{
  "d_mlp": 1280,
  "norm": "layernorm",
  "bias": "all",
  "lr": 0.014
}
Each number is 200 + 40 x the weight over its row's rms, rounded and kept within 0 to 999. Layers, rows and columns count from 0. The size before them is the row's rms in percent of the matrix's.

# layer 13 MLP up, 1280x256, rms 0.236, rows 1228-1240, columns 0-127
089,202,247,165,249,205,206,168,169,236,218,245,176,206,194,154,155,169,168,209,138,247,249,155,184,244,261,313,189,163,173,192,216,192,176,268,252,176,209,184,169,171,231,218,181,233,218,178,171,262,187,229,207,269,188,171,250,183,103,175,174,187,142,135,255,197,174,240,304,219,183,190,119,186,191,166,125,194,311,207,166,166,198,149,143,214,232,241,182,186,187,242,233,205,204,209,260,179,179,228,142,287,179,216,145,220,196,171,128,249,191,190,167,231,114,218,188,185,156,205,180,158,185,234,250,189,193,241,92
095,252,174,231,190,217,164,191,183,212,181,305,227,195,215,259,179,206,154,185,242,97,223,213,162,236,153,189,178,209,234,220,183,222,220,225,241,190,187,121,277,112,127,190,218,186,198,226,239,253,222,201,168,150,139,191,220,202,218,260,189,199,230,178,119,175,194,174,179,216,169,175,155,170,196,139,171,162,254,163,182,174,213,139,160,193,209,264,205,191,219,212,192,219,193,198,223,128,243,119,217,259,198,132,291,255,171,167,202,143,160,138,237,205,185,255,235,180,198,185,259,223,211,213,183,154,267,221,215
102,226,171,197,201,205,200,177,184,178,196,176,219,121,225,302,160,246,205,192,218,156,237,263,181,222,218,227,156,124,119,311,170,251,232,231,161,262,208,143,250,282,132,183,207,226,235,127,160,253,198,233,188,223,189,166,216,167,230,208,129,174,183,251,185,191,236,236,112,142,166,209,145,111,225,212,129,221,165,234,292,127,166,208,170,134,183,222,156,170,178,161,242,156,214,212,202,215,226,216,223,222,239,225,232,134,182,196,159,262,174,236,131,142,205,230,231,269,221,197,222,208,261,194,245,183,142,156,173
101,189,157,108,217,232,130,209,236,208,178,158,243,256,285,158,256,143,136,122,180,211,190,213,187,207,238,243,287,250,181,187,272,262,209,209,220,151,172,249,95,195,186,161,245,177,205,211,209,160,214,147,160,280,171,186,289,176,272,187,261,177,185,171,212,190,211,128,189,270,169,216,193,239,196,169,134,172,274,187,203,256,178,123,262,222,259,141,189,248,219,189,214,134,136,189,263,141,280,204,202,219,169,254,202,213,250,212,144,238,175,160,204,229,133,215,178,175,166,172,255,203,219,212,206,216,185,252,131
103,218,281,239,175,194,251,223,166,224,271,232,238,173,157,151,208,239,193,102,113,200,197,196,274,222,220,224,289,188,130,162,190,213,145,247,167,189,221,262,199,195,173,208,140,221,180,193,187,198,227,161,174,213,210,158,227,260,212,167,133,229,153,177,223,224,152,186,121,224,224,165,120,177,239,233,251,208,179,224,244,157,226,230,218,134,238,246,182,193,222,218,231,241,224,235,135,206,176,206,287,203,160,175,188,208,241,172,142,165,257,243,184,179,155,181,264,225,231,221,280,256,207,250,175,214,251,224,244
091,186,183,187,207,246,170,172,229,248,142,209,192,265,197,196,207,169,140,207,128,170,138,117,174,214,149,195,202,270,233,166,163,226,180,151,211,161,159,158,261,141,285,244,199,265,218,182,180,167,177,249,168,166,253,202,224,235,232,268,186,195,211,191,205,233,159,179,244,205,193,172,172,247,176,144,202,145,115,267,158,157,212,295,165,235,192,171,143,186,185,229,256,287,239,225,219,249,228,162,176,220,183,157,246,175,185,178,284,196,227,146,145,170,245,212,164,228,165,155,191,216,227,165,129,225,203,193,231
109,152,253,158,189,176,149,192,200,247,224,125,186,219,241,266,196,236,207,241,242,214,264,264,191,233,241,197,248,272,238,236,183,258,177,171,215,199,213,164,212,152,186,137,186,181,162,142,193,248,213,189,189,232,228,207,197,231,197,196,221,117,132,181,246,207,221,201,249,238,183,260,268,199,199,244,160,216,204,237,146,185,123,159,176,170,205,228,120,176,202,223,238,188,287,190,105,192,168,179,213,211,214,181,231,234,177,163,219,227,262,282,173,195,244,158,128,173,253,199,207,207,153,220,204,243,200,159,202
096,225,247,163,208,197,191,148,200,304,193,241,256,182,234,197,218,242,199,237,186,158,242,178,198,169,216,222,153,150,181,179,175,209,219,178,183,163,188,317,189,234,204,141,120,114,257,160,268,243,224,256,148,225,186,172,256,188,198,180,130,91,187,212,189,146,264,191,231,202,224,193,205,199,147,202,207,246,229,204,217,217,107,183,168,140,196,161,243,246,183,201,206,177,230,197,182,202,281,178,204,175,226,176,267,195,137,223,158,189,171,179,285,193,198,151,235,120,186,176,201,241,219,276,225,164,188,224,147
097,167,190,168,217,176,177,243,192,191,173,174,248,206,184,212,247,206,159,238,214,208,147,232,241,196,223,276,220,174,180,234,146,167,288,168,163,219,160,198,175,268,188,118,207,208,209,225,162,172,215,214,170,158,200,105,163,206,220,214,236,185,165,268,204,156,217,191,153,213,282,194,278,232,173,173,189,206,169,140,179,186,191,261,217,203,242,177,237,270,206,227,298,225,259,185,188,236,223,233,224,218,234,219,193,139,195,194,215,179,189,261,213,204,200,174,230,223,204,173,253,283,181,148,192,213,215,218,225
099,253,184,226,202,216,125,223,211,218,255,236,191,173,236,109,225,279,209,134,208,262,197,149,178,287,131,206,194,166,183,165,243,218,155,194,223,206,244,138,118,170,180,215,132,189,262,185,256,209,198,168,199,250,176,225,200,182,281,222,207,165,191,232,247,143,196,189,212,236,209,210,215,222,167,240,185,203,187,213,189,233,277,233,226,262,259,206,219,242,224,170,207,218,179,228,209,257,169,162,163,210,193,246,153,170,146,158,240,236,231,179,141,238,169,236,183,190,187,300,214,205,193,182,202,223,243,195,182
099,150,149,216,258,179,159,214,159,237,194,203,198,225,204,141,163,265,145,177,196,222,178,236,170,200,194,182,158,188,196,150,258,178,249,153,198,117,255,275,229,191,193,178,177,176,222,188,233,209,164,243,153,201,244,143,238,193,157,200,293,217,233,259,183,214,217,187,257,328,248,147,140,241,230,168,226,194,273,132,173,171,223,182,150,214,207,258,152,186,164,181,134,169,240,178,261,209,238,212,194,141,168,202,206,151,194,195,216,225,206,182,224,136,135,240,174,144,209,115,198,180,208,227,168,242,225,255,230
104,217,185,173,291,193,134,239,157,140,163,196,256,218,254,188,229,326,256,239,214,146,196,131,208,158,181,229,208,182,174,216,228,192,146,166,161,181,197,198,167,174,242,237,139,208,192,173,147,239,216,208,178,220,118,282,239,250,231,279,149,184,204,222,168,187,148,189,205,166,188,195,185,244,254,180,198,166,166,231,243,204,169,161,272,223,232,160,188,191,140,253,164,185,238,234,180,157,231,186,173,207,193,161,173,166,193,241,193,265,154,237,276,246,255,204,127,127,292,173,202,191,138,148,221,186,214,162,214
105,175,127,168,233,229,173,188,201,231,198,194,170,216,219,220,147,189,184,218,194,242,218,207,272,132,148,203,223,135,167,208,221,195,112,226,190,175,156,216,219,212,189,103,164,185,217,178,232,140,192,161,183,284,210,107,151,200,226,178,196,177,173,182,237,189,193,181,192,198,186,166,184,247,249,230,277,211,225,142,248,182,168,234,193,177,172,129,157,266,199,223,241,219,187,192,163,192,202,214,190,228,214,241,224,198,198,233,180,137,206,130,134,270,182,174,221,212,177,154,191,202,242,182,239,213,234,190,179
# layer 13 MLP down (transposed), 1280x256, rms 0.112, rows 1228-1240, columns 0-127
092,148,153,251,206,178,206,196,189,208,208,167,258,134,152,129,247,238,197,75,197,154,201,172,131,206,150,158,181,186,180,129,209,172,230,173,199,189,139,265,197,239,214,177,187,227,164,214,217,180,227,208,234,190,279,242,121,205,278,272,221,141,183,230,213,241,236,255,177,129,189,184,138,219,160,222,273,234,180,208,244,214,232,297,150,222,249,200,206,219,119,179,269,186,228,257,155,237,159,216,190,263,185,206,214,185,194,254,272,128,235,215,237,243,224,204,202,102,225,165,202,195,274,210,155,218,226,164,287
099,138,158,123,189,227,135,210,233,218,232,175,182,100,252,188,192,167,189,197,163,222,226,214,199,179,190,211,235,271,175,211,171,223,212,208,177,206,226,190,164,232,175,253,195,201,241,167,208,229,245,223,186,195,133,224,87,161,122,160,209,188,277,214,287,187,149,192,171,205,166,157,261,146,133,249,198,221,183,170,191,222,219,170,182,223,239,236,191,184,226,283,217,200,177,145,289,212,210,214,176,245,208,209,180,220,289,171,212,168,198,184,238,306,115,183,166,215,272,198,282,203,179,188,265,238,165,141,226
098,181,163,195,170,177,135,268,170,239,187,226,187,161,235,139,277,240,283,183,175,208,177,154,189,167,215,133,133,214,241,183,234,201,168,224,188,219,163,167,128,156,173,154,200,206,265,191,174,141,198,264,204,149,166,224,156,170,179,159,193,230,189,184,204,164,171,144,136,116,282,125,159,152,207,250,165,210,157,173,166,216,180,189,151,230,214,244,186,230,238,245,143,205,224,251,190,177,216,171,233,211,181,204,141,169,207,224,172,236,158,174,272,192,194,251,167,235,191,225,188,234,248,244,243,149,215,180,243
109,151,178,110,156,178,154,276,229,184,219,238,211,186,233,197,181,156,158,125,207,261,209,211,210,201,210,183,184,194,201,292,185,192,204,200,125,183,202,177,94,135,173,235,193,232,194,134,235,145,239,188,160,199,191,184,203,209,193,249,250,255,179,254,164,232,164,158,233,267,147,239,231,257,188,184,194,273,226,125,205,217,234,138,245,204,202,252,253,216,209,229,259,210,284,200,240,215,243,182,262,279,108,136,248,166,197,170,250,215,196,276,248,267,233,284,234,165,222,238,277,178,217,198,220,208,169,203,218
109,246,173,158,194,266,217,117,191,206,228,208,231,242,272,306,206,220,247,199,257,122,160,174,240,214,208,255,147,172,171,179,169,250,182,176,236,231,216,261,206,245,262,178,198,206,211,236,214,218,166,163,185,212,209,162,250,237,187,211,175,175,162,174,222,257,228,176,227,138,109,171,145,210,203,216,223,175,193,239,322,176,157,203,163,227,149,196,145,253,194,223,234,220,277,213,243,153,269,201,145,178,182,191,160,231,171,205,200,220,208,170,195,238,184,278,284,201,237,190,192,237,166,228,173,172,201,175,167
088,234,161,205,194,217,289,108,168,222,257,154,171,157,215,238,133,275,158,243,191,183,168,311,260,259,228,145,211,215,176,210,216,157,178,195,236,255,135,189,238,162,157,245,219,219,207,226,233,170,195,165,207,253,86,219,178,168,134,141,216,213,214,180,276,208,138,193,228,148,240,140,235,182,229,197,171,84,210,211,220,203,235,165,168,178,217,236,243,169,284,244,169,205,216,201,187,115,134,218,258,161,188,198,216,126,188,254,225,212,221,207,167,228,238,198,150,282,193,236,133,165,239,266,236,170,143,226,190
111,239,166,218,133,144,212,182,234,277,186,126,208,199,242,168,197,222,197,179,293,232,191,198,157,215,207,210,167,211,141,135,244,205,204,186,251,221,156,188,215,200,133,145,200,149,275,221,107,155,248,253,230,231,301,212,231,256,262,234,212,221,155,183,252,202,176,221,179,195,197,185,181,162,212,198,178,159,202,199,173,175,299,194,132,101,172,198,153,216,265,224,186,244,225,132,226,206,237,227,239,156,239,235,180,183,197,176,260,200,210,235,201,241,136,190,234,84,144,173,206,208,228,234,224,159,206,294,151
095,172,267,164,231,192,266,118,190,164,295,179,203,104,179,168,178,129,188,244,292,198,249,258,167,125,210,159,301,203,208,210,148,234,131,191,193,172,196,225,220,195,203,192,179,152,164,235,255,229,207,174,200,158,173,230,221,182,233,219,249,207,166,292,167,204,207,169,221,246,205,184,228,168,236,207,170,231,253,170,175,254,190,207,157,270,164,286,181,194,204,196,146,208,216,154,243,206,214,234,134,171,150,219,269,224,229,148,197,95,212,183,162,244,240,156,200,186,277,276,183,210,185,302,172,192,116,172,195
098,184,219,186,177,292,128,111,138,146,200,208,265,192,194,256,125,156,216,202,177,192,228,170,209,181,220,171,208,194,126,182,186,247,127,179,175,179,197,187,256,201,184,208,226,214,200,222,235,151,149,207,178,174,165,187,201,154,210,184,144,193,148,166,210,267,213,243,213,230,209,202,205,205,264,194,253,234,169,188,198,242,239,187,252,230,208,173,152,160,181,219,298,194,175,203,238,192,229,246,228,224,225,213,235,174,162,215,188,172,177,172,150,138,180,273,276,252,199,247,143,107,210,186,146,226,205,161,252
093,235,209,242,155,162,220,215,126,112,158,205,186,249,181,201,146,174,162,163,146,175,194,213,200,134,210,247,250,146,190,194,239,216,236,215,119,273,228,130,123,174,221,207,176,190,159,127,171,260,149,200,198,144,186,130,288,209,291,222,171,221,287,212,151,198,180,185,204,215,187,203,200,237,128,203,198,219,163,218,187,276,190,271,206,195,267,213,239,200,144,180,235,156,160,186,297,223,292,146,231,145,249,155,217,244,235,218,204,225,239,199,233,236,208,262,190,204,178,261,217,189,167,232,195,168,239,168,204
103,246,228,242,214,212,189,194,237,215,162,234,219,169,252,168,214,179,214,200,243,254,193,260,258,201,126,282,171,258,114,175,208,153,184,160,180,222,271,148,144,229,319,195,214,248,219,181,205,257,259,239,223,192,169,183,171,201,179,190,217,275,207,275,182,153,182,213,187,97,244,201,136,217,193,190,216,187,193,221,116,220,228,178,164,214,176,211,182,278,257,211,239,208,185,241,231,328,148,163,188,152,196,210,189,170,249,214,108,199,106,208,255,275,163,177,222,153,202,220,266,157,196,198,219,215,250,168,213
105,184,216,178,141,215,216,112,162,190,202,171,196,237,281,227,209,216,172,241,226,165,251,195,128,238,273,172,182,230,205,211,172,167,190,235,182,170,200,104,126,178,217,227,211,186,240,178,245,217,178,210,223,173,168,281,224,249,244,187,201,147,192,178,246,169,215,202,148,201,159,218,213,206,145,112,160,216,213,188,235,187,226,164,215,207,182,241,176,212,262,196,235,225,149,166,218,210,273,180,243,236,177,172,176,220,240,198,285,200,162,253,206,166,214,233,182,231,292,174,204,217,222,188,151,220,187,208,185
103,142,160,283,270,178,214,264,161,201,247,223,225,153,148,225,159,161,247,213,223,195,191,157,218,193,180,161,258,131,124,220,256,153,177,254,148,106,131,210,219,263,195,268,192,218,192,148,235,199,181,96,252,197,196,225,129,211,190,232,157,149,153,243,225,196,258,227,234,192,289,248,138,182,245,226,250,118,117,151,267,292,217,233,191,215,247,204,245,172,228,188,181,182,157,191,276,197,133,211,160,157,240,240,149,176,179,184,219,177,155,160,103,200,214,227,213,282,180,222,230,145,118,208,195,247,210,210,190